Weights of a small GPT-style language model, trained from scratch on English Wikipedia.
Size: 11 layers, width 640, 10 heads of 64, MLP 2560 GELU, vocabulary 17054, 76M parameters.
Architecture: rotary positions, no biases in attention or MLP, embeddings untied during training, capped logits.
Training: 780M tokens, 16965 steps.
Each number is 128 + 24 x the weight over its row's rms, rounded and kept within 0 to 255. Layers, rows and columns count from 0. Numbers have three digits each. The size before them is the row's rms in percent of the matrix's.

# k: layer 7 attention key, 640x640, rms 0.0241, rows 418-447, columns 560-639
# q: layer 7 attention query, 640x640, rms 0.0241, rows 419-447, columns 560-639
# v: layer 7 attention value, 640x640, rms 0.0241, rows 384-435, columns 560-639
# o: layer 7 attention output (transposed), 640x640, rms 0.03, rows 384-435, columns 560-639
k418 092:124150136191141108149135085148126109127116155153141172159080080107161146142178142122113149194120123148175142126104155125104121082099138123126123148146038138173085156147110152162181181141127120156148162148125155153146112147104157097127143105
q419 088:096099149088117142134105095141126107130140162121133124110135114157089083134130130125103135101136126130124113152102123131123136073165114149094141178170145152161133094125152123096110100163162112156163086141129142116148141144111143146137118125
k419 091:111135132132143097111135140132105143141129083150117158123144173169162133156150139106112109186148117133108139146095127156102138070138126158153095103126152083096115156138119131140163093109118122104166102108118114146083128145161097133110092093
q420 092:118108115107132142148170068093135155166143146117137116144139115164081145120131166086154091115094128113140131128160131130120166126118112144112159128150108141161135123123164114101095170119130129118088134129095080159134145115131084180148123111
k420 081:099115131117150158150099111111120151102142165114166134159138139166153156160142151133119113095201159133127136178117136109148084143144142190121146141163144121136124147157102114159150127128130105165130144124134089146105166147122087141103155105
q421 104:134073157122165118125177125137120145124114174080139145129143158103133086112085114119099143154146130107146133116094098110079117114123148131114177127168157115126103137111138122093115142114121132136119110103111119100116132200172166164140087109
k421 095:143092140125135136117121136145090116161104153141141047121185154122159085092129131147128124119141122156143102114108144138109163130156143103135114095126166130087145163078125139097123162150119140120136120119115141135110126138138183159179157125
q422 098:133136142108133122135125145130189112110099078112087156143121124142161121084114148101147104161143143145132117182170094090107121144143144171140124135136086186118138090106121153131141098114137090132153107157111080124130089109100142085143143104
k422 096:135106126120195111098080167102086115112146117142133132114129141136156139085136123091161089142147103128151149114114148144120122116106153095168109146133131147157147107142127153144140089137188113132123135109103092145117126101122096147146154139
q423 102:125117110076137178134120105132099134109099125117136136113115093156155160133128132134151090106141141135129121158195100106157151104104126144072104160137137128095146123142156151109128149118134104133140138152175122140137177145104070107133186130
k423 092:121123124114146114098114126114123101150139121088117122150142106148132147098145117088145142145128145118180140093144150115085165101119110090092131118122153140110159135202098099122117129159140086157133133101113125131140111112120135138047146134
q424 101:190143125110135143125101132115153113117120133134140143158130128137129115127169146100145140108104128115120175105143129127142123131141154143151136129136114107122135128080107149101124134115114127067098117117111110099195117140058114131148151155
k424 110:124143119124160128170133148108130160114140098116167139160101109150103120121151133100135185077132158139157136183144143160164131135092093144137125099106128136157116132111131114106092161116143128118082152119126085093126160124143097093122119162
q425 100:107144129102145093113178088119161081133142142135105180143113118127158123135156109149140074131127163131129091107148130111117100045188127105130099181122128160125082111130133142115110125132167130102113123151130122148129109152139106086157120092
k425 100:169191134163105139074162097102140100110136095124131095106118108159103171140088120133080095132107107111141154133113078141085151149126127135165139140116113115141132116123151131118179105136121162091146102143081104166155117157129139170102167166
q426 096:080137128101155132144156127093116140138151110131130085154143101117115086105127089085148094085134159147155129118098155112124124142134092061119124105103121116125136140129139128110152151151105148154107132083200128125161164131127121115147132130
k426 094:169115108137150152133120088140139135108120120142116097135129141130132097130105099134115148137092125120125108092133110099135121110141150128144128124100110153141135104148168133103107181111146097139128136155113139200091118155187134144152146166
q427 105:150138087161121136153116142124160159099108092104118153121113131113167111140128144161139141134117109131170089095091115131114119115145100093156124132092118125135102146161095160110124079160085135130133091122149134141138109083158192151143150112
k427 102:121111119113112108110122108121100141083096136087131136131126172101159069125159124131142156160142109161079122117131147159111118121108173124121170115111105162136119117150138108121141110119113130161091111101120115139129152195144124180118116119
q428 103:129131151141143146131115165150140129119108110157118107124120119118064144138090101129121111149140129105160112151174177124110073195139125121128127152129154130119170137116108126096170129127119151159103135135171111114153131142148128172146138117
k428 095:130121143132091139087193095128126155120093157142121142134033085124092108130088130140120174069131075172148149120131137130138102140096090143131129111138120169114147127156136136122151137156142144100091149143137099093150125139131158150120121135
q429 104:123131121070148117115129147135138080139152126128128098108131134104144136159106089164117130134152117126115171119106139119143114127131146109114116131097146164153143155107079143108107125115144138140148117111121154175117132088138099134107154087
k429 113:105113118181125146139078143148127128115152150115124112097127138114161129096143090071117121197113138119102099088112124166139161135148105119140122150098165115167115116094104118102129119129093160147096118145179138104119108131140148142143113092
q430 105:140128104137108100123142119090114130147114106140112133140099134129100154153137142104137133126106132148142174157141122128119166090155087135142120103171102120095140129129147097105144128158118163165146147154174139158136138102130069166134118147
k430 102:123158126130155151106105138097123124150104201156155144127111147132106134138099090092133148100113109127137135115074163145174124127144132127123161128162129081112118137164136125118119151145123144135184121123089068081124090095125143081162125101
q431 111:156095161128121075113089130059131157132129156128104119158135157101132128104120170144111102138157086108103139129111107121140125163161138075142174088175122139075115150145091122160124104160091100138125131125136157094138134163116112138157107116
k431 142:159123135110081123163115091102131082099124087180145112101123126109122150143120136149129129099137109119193149169141156110122150088105128161071150092135123118108147140108147143161135113129130107104130158102153110154160159110078096108089151102
q432 107:115093169124155098166104124122147130125125129136127137135111151136147098138107126165113161156150124100144041119140143114122135148108124130088074087064184140131140128147142104144140138128110156102072148151131156111122112120183155179158119126
k432 105:129148119119147120122099135183146135168149089167116161100083120100128119146145087118120145156169086105084117128154131132135090165140130119107089142167106142162113126087106114114193134133137168143156100115073124121105124142136146126149153154
q433 111:145110151133104106168165105103102150103135149102081111117146109157080088117138131116155196122140136141111076132179095153079139125051135131100122101181157101146142108113131117133106139098113118110078147150141133113149121120118082115105139120
k433 105:148078138122122130149138127164150145154161061111101114177111117163077133122121075126123151108155137163138103160129094163096111141155074143124155145069138144133119152098145111137153136133123147125104148181144132106121124121141130160150129115
q434 114:065124123112127064172133171156142143121170132119085115086107095100158110147101142152067137154136139111159127147105134148095171150162144127100096098171153141109098134129128115125139121158098093082164128107114094123122162155129119102121132101
k434 121:126118120131140075094128157103159122104118170126098182130110162108135142146120135089136124175125098120131146105139191143182148179112156114125120131113111127155121115145077172141101141138125120115134110163101125120117109140122157144145161104
q435 112:167154163144163169102127129116174140095118110137146112162131077140130121123157150137168129086151144169105152109128138191152122125145172112102126135122095162097098133157133108134116095157131133144111126097140117123115070088144170126072152126
k435 102:178184156167151148121158124104134113123084097139116130116145104123171128188092078143083103114142098137112154127133124117126113173165161121130100164159128146144153145076124103126139124142104163102163130102136094114135095097138132074127120170
q436 118:100109115123118117132099111086115109123127104104100095154136135140105136074159110130124152076128120094125091165131120117163163109104090131103103144132115144097082114117176143139050110133147165128120135115189097127144102167137109107125099127
k436 105:126137125131102136126133101122113105158100116100156102136180106162100141135137154127059132110143112082165123123141107096136145121119089157135160137108134143095138143120157109128133152153162173137116156103169121146148159121138127158143118144
q437 113:125155118153117129120119105125164110156145161107107104158172138158128158141162131134182107192102114156123150167118145135112099120136121100105094151123139157146114125146095157143125117135104155137142131165189087165123121159111117120130127113
k437 129:149096141108105128159114099102139145094086125175128111107136110137109086122150137169110127107131168160131108132134136145142124155122138133098125105172151106072154175105144148156119086134110127127164140122179060167138149084106121137108153107
q438 119:168100126182129160115094087153142105152117122179108111137103126169148110166172114127135151162072114138107124152134132094129061149162071136120128097152110088110113158128139141097121130122135091145118165150124140114124124153173108125093113145
k438 112:081111116133122141118145138119108130194109135138135154166135093139120109133153143120134134179107143154124095108120111144136147151126139190162111115166185136094161151176133169132085122151111146120100102103094149136120157122141102092148095112
q439 119:140115135131140129152165151128102125091111119122153118137099139169085123147157147145121152123156131155087113188204139136143099152120116138160184141095122099142135136091159125127119159128186112154136154130128107109144140103123137140107143100
k439 111:110161126109158113099168151152095081167122151132156124130116097142120120176151120139175148124126115140083084127170122151092089153136145120202146178130135143084104121106156111096130121130115125141126130126122140131133112144164128092111112104
q440 115:135093121139130110142088129089122164126136164131157145138108124086166133160134067157102129101155136106121145117200147119139108169123135130119187127186134138160151127170151120128118132121074117110126130102146144107131159147159141130112148137
k440 116:102122106101164104133134130146130153097179135100155093107115153119124117099150105133120064121139144127128155136083097149136097091158125106125102131138142139117118145157129120128124119143121135133108112112175115122123118113142095091111131150
q441 108:117138103129119176104118124166148105154095113149099137150099138133151153123148159101116140124156119123135146144183109112127163128125125121110149165157123110104104088176148154141150105133168122131113169108113071098138112137116152151159167123
k441 113:126097115172132147122129126124169131134081141133123090143137149133108141083077136150103186127122170163076128110180129114147098124101164122113120124161167112111125096162086103124152117105102138184142093154086129109130087090176170137126131116
q442 107:102120132095120123122104138099106129123195110137144091116158152146110124150140106091191103068140124060088098131105131128143164082159160141103052146108121152141132118091162107122100099130189146146097120127118162152140127130106124102134152141
k442 142:122098128127102139189127085127110126145109065151106119116153113130098133151145123106126139090142177098120138104109091113123128087163097142122111106083136155120122134067139134147115093137129172110132138146155149109138134086102141129157139152
q443 119:105134103107115159099123144121130097141137154145183079114113157153134143149112091144141125138094137098141111142069108123112152084141109146141144150113147136149162122109135182130122091136172130133119118125147126119114145111127098107120077136
k443 140:134127132139135150142122170110132099133117189140106150136110107093157137131131155059118080158111092140080099111074123160137147145114130121129125127146168088143130124140106129124114139135143153098127125137124142140131130123134144109154127141
q444 113:139140140138128125110134127117144099112142112119112098126159150109105120100106144127117133097135142147135144143132118124151149143068083135112106103158091106115107111156153164168105166122143153133097109109125121134135140142096137128184095159
k444 112:162144130114099146116104144118114140147141127120160120074133133171115137148119110160078123124150125148130150154133123133122121156122154123164146148127112107141158122155134144089151135129149110145086116152116166126135122127137145152117141115
q445 112:112136146110144115173147152107104107096145124105082147139142141148148089112126171131156119082104143076121097090112130123165140115099135126098099142106110154125104184122105136139125122113161129154109146124148165118144101116111137176177147157
k445 108:146076129101111130140132103138116149109137101135100170134111111128119124140112109114139134143151179118100139148145133117119135100141139146122126117087117120135117113111135071102135105070147150137147112156139112113139103164107151185157177146
q446 110:086175112103140154163064120126109140134110096106132130088176101168169104128136086114163132108119077077146124101139110142140120106105131148064151167169149131120143092133121124167119102180134109103120137091157107108124135161121133110106173124
k446 113:106080102110133105177095155108112120057133114108135142116164128157164088121148105097139135155151159136110134136121110132127115147116145131090166140143154128152119148115138109144076118140139161102161145099123138120115105161111105136113122137
q447 115:107138139126132129102170159152150092138114156169126122139084138072104128122143125109148127152117130186188080143130110129144169109093109113115151168134123146089106172149112124139120162111113122162130107122137086107160162155074107157106122140
k447 120:100148136116125131102145135173150121143110114164155098155076124138113133101130152143144120073132120166180137158155128093113107152147114161135155177085141119111131082144130133127135083111149144155056151085156114133151144126086077125092139131
v384 080:165106145125099105124119114111151164092181098145116128137101143136116127161145143075148162126146070158106111112119155142152136145106097102123115133086129115137120106121119169199109153161150126106149119133112122130106152085138156124110116108
o384 079:108139100166119159153094146151168113147176156127092124102132134143113105117102137141137112092102137138161151156140136141125154128143163131101157093168125141126153156151100151119145123137117137067152139127148042174105125153113138140141120112
v385 081:189142105130113121147107125131110114157153139150098082095146138135118156164089109156128147132157116155126152104124114120132120140155118117092131146131197158139102103117107124172179129134158117136130117097140095122104127143115099100136143114
o385 084:159117136125177155147142128136118124163092103108159151135127088108125080087112135158157124184143096148162135104142141172131167132183184138139102126139134161107132146135096150100120133122132149143132141124112137130092129148172157140120133122
v386 083:127133128136140133103147115120140132147144102109155125107112089121145092126119086113098098107123104110108157173100154138139175133146106065129104151102120144130152113149107144140129131178110091133100076168116107138110113156156149129138137130
o386 085:137137136115135116109129059135121133127148147113149135104165196157098137126171133116124124078092128113077123127113121095130130143146189126171108129114120127125109117109153138085095122145095150121066163106157107152123131124092104082091148133
v387 081:135163094122113120141129101149103113086137150142105125059142094134103110110167120112110148111135169146135138136158112126102115090151097152120130145136096123092137135141124130114143133123135092130121151146132099156130138109163128118156141137
o387 083:125162143140133105143126116132123108138133083161124093157132156144158137127172129112102188080114142104137120108107114130115147128118110133159068115123119128183121102072113088071133112115134136133098112101134142155159162127130133105116109140
v388 080:159099128154095118095139131122120138125162135133101089117138101152116114162079096130123100197124081122151116160129117137111166163173147089124125128108117103153095123148150161131110093117145154178157152125142132093113140118127161127116144069
o388 080:115119120136155084094134108107165103148097111152116175069145152119115170140116161183148117125136073162093116130116154155131115121111144154121130172155133148152108148132101133144138151174118144148124118147160119157130131115121096151097092089
v389 080:094130061131162136140118128120099153155116152150137138102123106094159140116124124144153138162156146127135139125109126111142119150116134106113149132137147115140120153125141116123139096158129143142104147145174121182171085122153162134150128164
o389 082:145137097132093132095106137120169110099158153115117153132123139137122120162065138144146109139137113148138114142118152128103089102143131106117146094073120134097159085081103133110137148099119084168125135106139142111120153157170118137126164113
v390 084:135154158097114141103127121100149139116120118124112117095123179115108115122171169129151184126128118156125130150100131126114131135099163110124099154110092110124130117146076154135153105110128096108145140152156133141134127118145116096105127090
o390 087:069130151170110141105156111123151079129144101148135173075169127169192160102115145090107099151130150104150176101132116113135095085174143104101102175130145081163077176147129112152129149135100128108174112143121085131104130143114125072110157096
v391 079:131119116104105083103158116185130110103135112133120115105128143133097104172139077150195141103118167123170123138127116174122139146105123096138159166160184127144128094111121136127099152110098164104147172120106153140120137139136131127122111094
o391 082:128108110105092121172112146103120098114144115118157151120128125123098120121143103095101071153149100150141086123150173119126131131126143160121109157117123157151136141104111115147125133118067143080161143101105145169134146119131143145139109106
v392 081:148134115129117146142099168129090148116133157099145132085144148152128141101120141139084129148119127129116130178115089169128111092124168136156166119102120130105123130149130107122101113133091165162071101143118152106151124119106105143138139198
o392 083:142089159146125160131124124160103184133141121159121156150121078128190142098100119113118165121126139159158125175146142109101077126126086109106125105166147124129119103143150148140120137098132142159126179169127118096159115127153147127145112108
v393 080:100110109157084148115109132140119141157108120150126098150151085124134119160124112138138094124099124133170097143131134128163093146099120132149118089157099107106131139084123110125111127113118125140133128119116131113136133129130129151102149170
o393 085:127105084087121107126127128158118135142117107127090101164119150152100161132095102129124190120123124114108122174120077083114137119118130091129165124129131082140155114087143121139154101112153167190141125059157154114154122116096137161145141125
v394 085:124127138159117100182137117134111098165120126144160109133131094076136144119126172119179125131102127132101137149123090107090135120120120134130141119114089115125135113120118136109087150109113103125113137132123155098113125125127161160129136092
o394 091:182126134149123111120083182129140142110132131138164123155101128149067115211123140160091100095133172076140116109144135100138124100136116122141139113191142119119091103118118151121134102112155131102122121162154101164129114122137120143141099119
v395 080:062127154137145115091143116146117164095087122125135105156126114101124125120120139145110074133089114128154113150087160128124147141109088147093116114098153116106105121167134103106147113089115135139150111109159122171137140125118127123130125113
o395 083:148176192142133138132079105113133145123123121148101139148102144087136113143141112097150163124109134146104140114146158166141101186146166099161198124142086108080119163134124162106143133150126131138082131114097157115103161109109169140135102140
v396 076:127126162151125139113110114106112133134115142107156116114126155117112127108111147106115140125128139131186147106101154135113150142116115111099117165140132137112094145104143126121121149174108126132112115110136123111158108087116118099127126139
o396 079:118091171117108098125096142147125107186139115130122133133135151137105119100160151147134148128127132118121152128143167135149113095154144155122095099162149115152135126103118120149112168132143137080115119129107111092150149127124141122105121123
v397 078:161119122136129155110146125153118106107135093123126104118143115126139140080168167130128127128170098141120144146113112109160108092119155105107119105134116150110168111081114163157110135119147118132159130161127162137074156149110115109097138097
o397 079:110126150105197092114127106045130091151142158147125163110111168129136135161126154119169142156113098104152124103149129132132111152123096140133091132139114116111106140109151093112134138134114109105126139101125076140105146164117152148092106122
v398 082:114118135096118142079129128083126131153101091125173137130120187113119127150109089121129136116112138130133123135111101107120133090144139101177118127158129099123139109140130105125113073120122163133154095107115102136153146147132133119117126125
o398 085:122171123127130135145117122093104106130170138125168115112168113143103129127112112106110116140143135150126123144124154117119158085116118182122111135052140085131156124142089145142111144136129151182135149177148106135104144106129132143113140137
v399 081:151115107120114102131133114115093151123107134123109125082154098140143092111140126137138109129130124121132125191086137111151141147100125105127141128117147162152149084125141129108137097164124121123122142116165137133073129099144099122114126129
o399 083:110133119136124108121090117126150133123145151123173139119144144125132151148125114141093109112132106150106147112153149097128120132144119111121095117126147094110149123128131116109169148158114127135104159085112119138146174141090154134137122086
v400 082:099160128110127139165136152159141102073128099116116154143132163165133140166074161133113096126137144148161154117146158129111116164171115151147126096135097083122145144157117134136133144148115107141108067167089168119132101147102136182112109195
o400 086:138095105090130086117143158127119153126095136106061116145107116130145145156096122120105120070103126135146138131144107129118136184092094119089119099195101179133160105154164126115071093152170109115139164146123075132137104117121159149135096152
v401 077:102141106143170120153142144093139077134150112118131118185167128145147163109112125146134137160112140127082162157132123150117130128080139094144124129120146110111121128062116097120109114109131139143113131141128156115096145153097163187141104106
o401 079:140115113131141120131112100107105133155112045138116125139120136094096125156099102153110064104122143166149149109126155148131130098112125162189166116119125141149131123130148116157113091113141135145136131151114085128141122112126114114123131141
v402 080:149104137111127147109151098109137144170099105092119154154103107174148140092133136123128108152140118147126123087150117133111133124107111143125110145144097132106124139097108130098098105110150115156145141121125147081136110132175107089120139137
o402 083:134125105106147105074099130153141092120085150123144087115113130116092155115152128142107149159148147146153113154127118108103147156106102145162153128137121127119127141076134149116131113139094091141103151134105171112102148106119088142135147097
v403 083:143133143109087113123140127155140165108126121115134129140134173113117091159097129134095129101183161140128157140115109102118121143111099126141154123164121159132137129116125110126162101114173127157132146121165138090135185121151098091139132136
o403 083:136135155125124110164130134110132146156116158126163124115167158089167152107181163133158134165165104133138101131133130144118159129116129115133105167096156114080138131141101142196108118121139137164128106152125126107138075141079135161139128143
v404 087:130168153103142144118108108143112088155099173129077162145106107151123097098145121097124123126106110120098148132130152132097162138103102138128125148147121128149114131137121125080175100149147149127119140136118118134089135105156112105168165106
o404 086:151144132100184144150147107116123109135124139101170117145134146106181146135106111118120128120160100111118081082128147132110155130108153135145122138134111143135095099139078147118108131099126146070077096115145152156137112143126130139104118124
v405 080:130125054137139140161106092140154081183140125161144121140131121100111148119115159081118146138121168157088142089093142130134124108164141131125081132166095134116125141090104120159156145167108126154121136155162107125146112115099140123152108160
o405 084:131138154129126136112095118162125161095076132104095120104151126108135113163099166102183174102137162085137098148112102133098135136160133096144125105043128111152151071144157110108152095118172163138157118174107104114122125119210112115179126117
v406 083:118126108154120142111134151114127098163139141155124139120125095154130142149163180138135136109142138125099120178102099159176101152153139092120097128078117124143105154123119138143148089093137130120114090170164131127126148109165134127140102079
o406 089:092131095073158117101136135131136142158110106112142131129132124191102115142128106143166068135103134127128162162133124136093118107153146132129152149159155133130139133111096081107133153162181109086130099146139119182136112173108108138124110143
v407 083:109161135159129115156125157122101143136108114142148113086141150132136127157124152129097131181097111117127092140132145085146142152141152176129133123090145139116120111150169093132135153123145135160127132107109138062138135113128122141137100120
o407 085:156130116125091117118084121165146162128123140102070070150122093090127118094107100120108147127152113160120126117156127085139114130146077157136129086158112127126092118152105143130098102131080139149116112090136151113145131132136143098095118100
v408 082:140120113139157166134123117105120132130128169095129126171134124119117117117153163109147132125139111149116130131114135100125131134139147088116138174111083097081137142165119151112088149164113111130119163129117164138172111113133101080123108156
o408 083:148119118146108063164114103122126160100124077146146088077091112138138126092170132149099116108113129114103166127135148093122113134121095098117127169130104136144156130102143134109101127079155086126099148138080103105129116149076132101124175136
v409 077:135121144162107131092105133105144125107173116131153145100151096146128102125181174104118132137149169135127139114125124146138130106135158067115126181107103134136152150110136139092123095113159186111159139096109161106119124103156098118186134093
o409 084:144102101149133139084130136122152127105168139153138100122090106119126122107161151139124097104150124172105149152122117115130127114131111063129116117099109130141116116138138160133127113158100168146112157086106110108112156120133117113136182131
v410 077:139116181117146141117111146165126194147165082142133101130136117092106146055140107117115110069101131121118119154110156126125128131108141130129111103163135122124143111159137140138157133116130132131141069126143105145074138173137146094170140152
o410 078:099194116083142118176143151075129124163150116140148131103128128140135097150141111129152066133105084152095142099125132138166096112166144123191078133128113128107145117128131142148092126125163144100075090119153105182147129133092120093106110142
v411 087:145091073117110145152131092093141136146145121086132125126139165127119161201100154136131153159179143135150127133115131119134126151160121138106125102162146093135107141106114132155136108089128106176125146122117121146115124140130139133088152106
o411 088:142153124124117117091136136159138172126114152134160157167121111135135157158099138162127175123111150118127148124131101143112107129124125077149121128055186152126184132145105155157183156143097137133179142124134132147096113112132158161128076166
v412 075:180172064090153135125126149171117132139109122126146098081125130117081113108170071109107158117125168178136120109150140128127155129142108164141097118131139133152093172115096140100134104175119121143125083097135130142151140101131122073106092129
o412 078:133089129119137095179140138124120147086121127134155125097141144139135157097109105159123194069108145125130139110120144124128102124137149131110105132182136138156116112127153134155083114145098142110102135123123122141126115119110140162110113136
v413 076:135134134096135105108138089130149120124130162102130118127111154083156137119105120162125134100098169106118117159101115128078109111140111151107138104150147136158134118105115119121133093102135058125115137125109092145104101135131142114132185148
o413 078:161116137158181130144159115111144113142132145177146109143133122146142102144136177104152127144168116124134121106111136139162104118122109071187123152110112172092076127100149125128122101140175111138139119121143160099086135099096143134128081161
v414 081:125116115147092119103125138119073088110176114151102133101116155116127079149100153113114107092128136142148139125127120158115106143142116108155116123143106173114113163124141124146089137150132142110130089163105103153124127145164107111128104190
o414 082:126130111118097162157132086111141141124143113081109100099125158161118124114088138132148096078132108128143140123126114108121164130111145111061124133111062101149120131092157140132157128178163112107127105101118163123135151179095143139151148108
v415 076:163132115120111113145112110134136180117099119108146145157147122167166125147126135155165151118094141134137112125132106183146097155084116130130145115105115133143117133114102143113117110099117127103146077105132120125135137092148121128127108143
o415 081:141114153100161164101131176137139141108153117086127135099132101115100126104108128105105089164135103159124121141119144098112153111107128136101145106123148110161144187142128146140082134111126151124185159135077098129138109159127129116129118130
v416 083:136111111097179135119122134149145127119157136095126168130102157139098138140130121106134119138139128147132127126114149105099147137171091125156110165097113162083145094118121081070154074124095117099127129142098129148123137111119047100149093131
o416 085:140155077085139169116118111075129105127105116121131113155145122097132183126156137121135119125116155142122150118086141128148126136129137134072157141156132129098109152173107172136141139125131094100150094112115115159104119121132123129130126114
v417 080:137165113129109167134125122158143179136123096104112116091130166105127141112098091128108115108104144142127130111104098143148110089145122105164103123133142128150104149121090166170136129074112187087076075161111116120142105112132063129203115149
o417 085:066124148140095107153160090113099112135111121110121122128138074122136090184100133147176072139156132131148139149134123119151153109139136135073100118119118118111152092113142124137107122156190118134144125113137151121124172134121139132160141143
v418 081:128091101111082097146110117122114122127129134081129131131162126171115112120098131116142103140117104133146135148157111157138119114120145115137131148144124136136142099114089153087104120123113150143123073103126123088127109095146087151146102119
o418 087:169149122107141137132136170115147149142084127192144149107141094129110154132165155138100119164105115149163149147122109112120141112125116137113161152205155122103163148106121151150169115115148135142119120151121151077125138160110121185098129119
v419 081:153149134122135122127130136135148102070157097106121115089103146112141150124172136130132124111094169143109117137139082120107145124060144104096158117143106112115144146153152106100113068125114128152149139153143184159130162156127130108137133154
o419 083:103153118159137145137115117144116148144150129132102162157103132146096088113113122093106105140127111149114140156101160154105136092103121086151108137111114121191131103072122152143110141150137145090168103140136111125110142148090134145135125131
v420 080:106158129121115123131128112125115131130137134116096134140166128149174138144138148135139143148152089130097079156126113155104121123126158157122133165103177137127187087123121154148140136119100080144191124136121145107117123131146140125124144065
o420 084:153089133130084169102129122146142164148116131109177131138106093130157136132125101130162117135129134153130145151133133125102104113159155093144088119134111134112130146177132098135141131118107165143124126131138112139126136132087100143110080133
v421 079:140104156130124110101124149137111110131132169103130122126144059151134079133109107123116169156096151128112163141134163082129125163134109177122085161086077169128074146149177119134133169145113106117123117150153107088100188094150163158151129124
o421 084:095143151157144141116101121119134140137154169120141200099112173137093145135122135153109141139120132124110148128136123127146080079135144152114145140161147078123108125128149156137112120124109143144130122064134117073129083129127140126146099143
v422 087:093113169132120168080136136135114116132112096149098107143136129144136135093077100119130121109112132133126129089142153106132119124105140140162105154146168117139143105165166152106099103071162142153109105112095146154129138129115103163168095159
o422 090:127125134117179108165154117111057144121083159184138114135144093143075135141154124134090143097123118126142122144141163168111091180079136155114134156120110087118128099138120130129126148072192131163098188161116124124124131172116103187104106131
v423 079:110142121108115083210117115126135118131142121118148166131141160121148126123102139124110131121129097150121142119134144150112081111156160123100184155162153156146165081144124118131151134178154113152125117098144144159125148120155119126157129117
o423 082:156128105150170182162092136129154139125138119118120127142101131096135126123145112101135104124163114098117125129131117121140121234168086128148132148084116144099127113099145151083116150087126125117120130156162149142092170137112138138127144099
v424 079:115114061135150118125123134138139097122133138116118144127124102138127146142123183135135121134189070130143155105098123141143101115140122200113079120113104185120136111114119146160115085135134146130155115147128139173143139116133142178115130121
o424 083:131158193117145103111159153130143079145103118134162138140127123085126120132142124131135041154105165169144159088126113172132120134135129101133164140149147131081129148151099130127152158102104126131140128128137113120116108148165120104146111144
v425 084:136098100141115140132122157141119125131134131134116146096134111145116104128119101090146122134109105128108126071109106115146139156082138153111152122132140130118107138104131104117091152131131161123076149124137128108115097119130142122121127113
o425 086:132156168160154173118120123142139166096148112120106154141138094105114103087137112150115100146157138144113092158130125145127117131138146102111199128141151104137094125132117173150147109135125144098133140147103194111115152120148145135167171119
v426 084:140182102114131157105160095122122126151154101126108114111115135169105106166141113120138109122177145149156132119147094180094152134166148135122134152102126110143111123098112156099146101083115081113119130096165107158149117168132184095118163174
o426 088:155109124179137105124180083150159117099139129108141103147134131184124115142169128141134094087186120109119120071121148177137150086128091104155131125150138145113111116135168154104102162134130110139122150139120122093096120121118108145100135120
v427 079:167099084112105118173162110147117153071103117123127118155109140122139155139147098121138139165133137140130134149154118123110155135099095195138144141148127105146118141121178098117110119135169131148129117094110136152139137119139155171122114097
o427 079:124166121142163140121134118149138148116121103117146148121146124165150117157170153141138092166114150099113106111136154115099136147163131131118088086089087094148138095094131143114127153117092081144142133147143161129128114166102119176133131151
v428 080:145138086160113112052110118109097091105134142119125135178121124142078119186124150150161133169085137119117163167132151132123085121089115177112138158139119117136131156154117143107126153138103154100122156115151112066114134093121182121160133093
o428 084:151161066144118112105145147112145111118121126159120109134136137125115124110137138132102140153143142094082107159159126117098138085154104117111153106156137143125126160120106138158144109131195113131144103130170173082128115140178142108089137155
v429 079:153105095145153094081128131162162089147145120131150143104129130134154117151075122112113077090114096164146129149138103150178136150102117088136121118135154142132133089106135147092154169137141127108113109108075122113152069116148120105162132138
o429 080:120144148101138112159126124146113126122121083121116118120127142116076123114173095119155168126137130125108132152115143111124126117109121117073121126117157167129155118074135137142137152120179095101133132140152154104112088129133060181104076152
v430 086:175111102105119143137157124147152121123158115111160146087115165127098135145158101151084120138107144121141126096100141157105147134124127092135133120142177128147126125129119093147143140147086104122115128138098134143110128136110146121144109141
o430 089:157156125141083143131123093065134161134080139100171150141183156168088113132108114142140084114124105146157164171122116098102151151136158106114058110109128126121144110108104122125127125096141126087114144111106108163117137121109165115154104147
v431 082:160101141157104131121145073112114128161136107132123110160128102135155146112123109139126123128127106145154156091145121136126123126158150090117092168110142136108139127079160131069149177105114151109100127155154105127092119166115060159156116095
o431 085:075160141109105130106116091137141128103167175131121110106121114096139126167126125108130115088133135135112112141117089146114140076144133130129145135121145128126112111139119080117146110132135183124131111089094128134113149104134132096131146117
v432 079:126146162167090088114113128114123133096138130089089147077140100152120126164119118100127121124156153114116085105141152113136115115127105200159113101127209141132120101141134133109122122118129109140112124126117113094125095138119114132108128157
o432 081:127128152155135090121157121135079117078155141130127122113167143102142120093138142102110152132107134126106150131132112128110138133133089141097120155156160101156160158122154126132135123092124126127116170109103100058164163125099080155108145124
v433 077:102096152139134157120124132157122130134142148093094119112118092116131084159086166155101179069140111151195102107127134111127184120179134174133158144143120140127138128093180117079128101120120083131151111089124111118129106138159112127172101173
o433 077:130084128118103075132159107120129133095172171136135161153164137161129136149104125141114133154137116100169094090132074113142124137123123140137070111162141132097143162132139148104132136117154136186104143131134155102110118131096119118120127092
v434 083:083101124128151152156134101150113113101133164067115117115108148133117124109096120130135115151127153144160146100157105131157122143108137108126153157185098123137147142094117129127101067127107113135151119117141150150151105147106121110100138196
o434 086:141157137108119093126162104124126161136123133160148130130129126111075104072125148070131208127134119141067122112120118120136121113060121163145107117093118142132127117113145127126132133118111140161071112160098156110112119134126117110110148192
v435 078:159113136143122124119142142111147136077137163109160125112122176152139105109144150129171148157153151106132128140162153145161135131119135122153137133087085151118118155097109146165143116090121110175119090117149139149161134140098131141142167160
o435 079:099146121123120162162103096161103106153126094103076153150097109115153172102093118101135133132125110122102099144105100127123141110142110175123097090178121116119139151081140119147120168131117143160142110082141137121126071117098147140100145143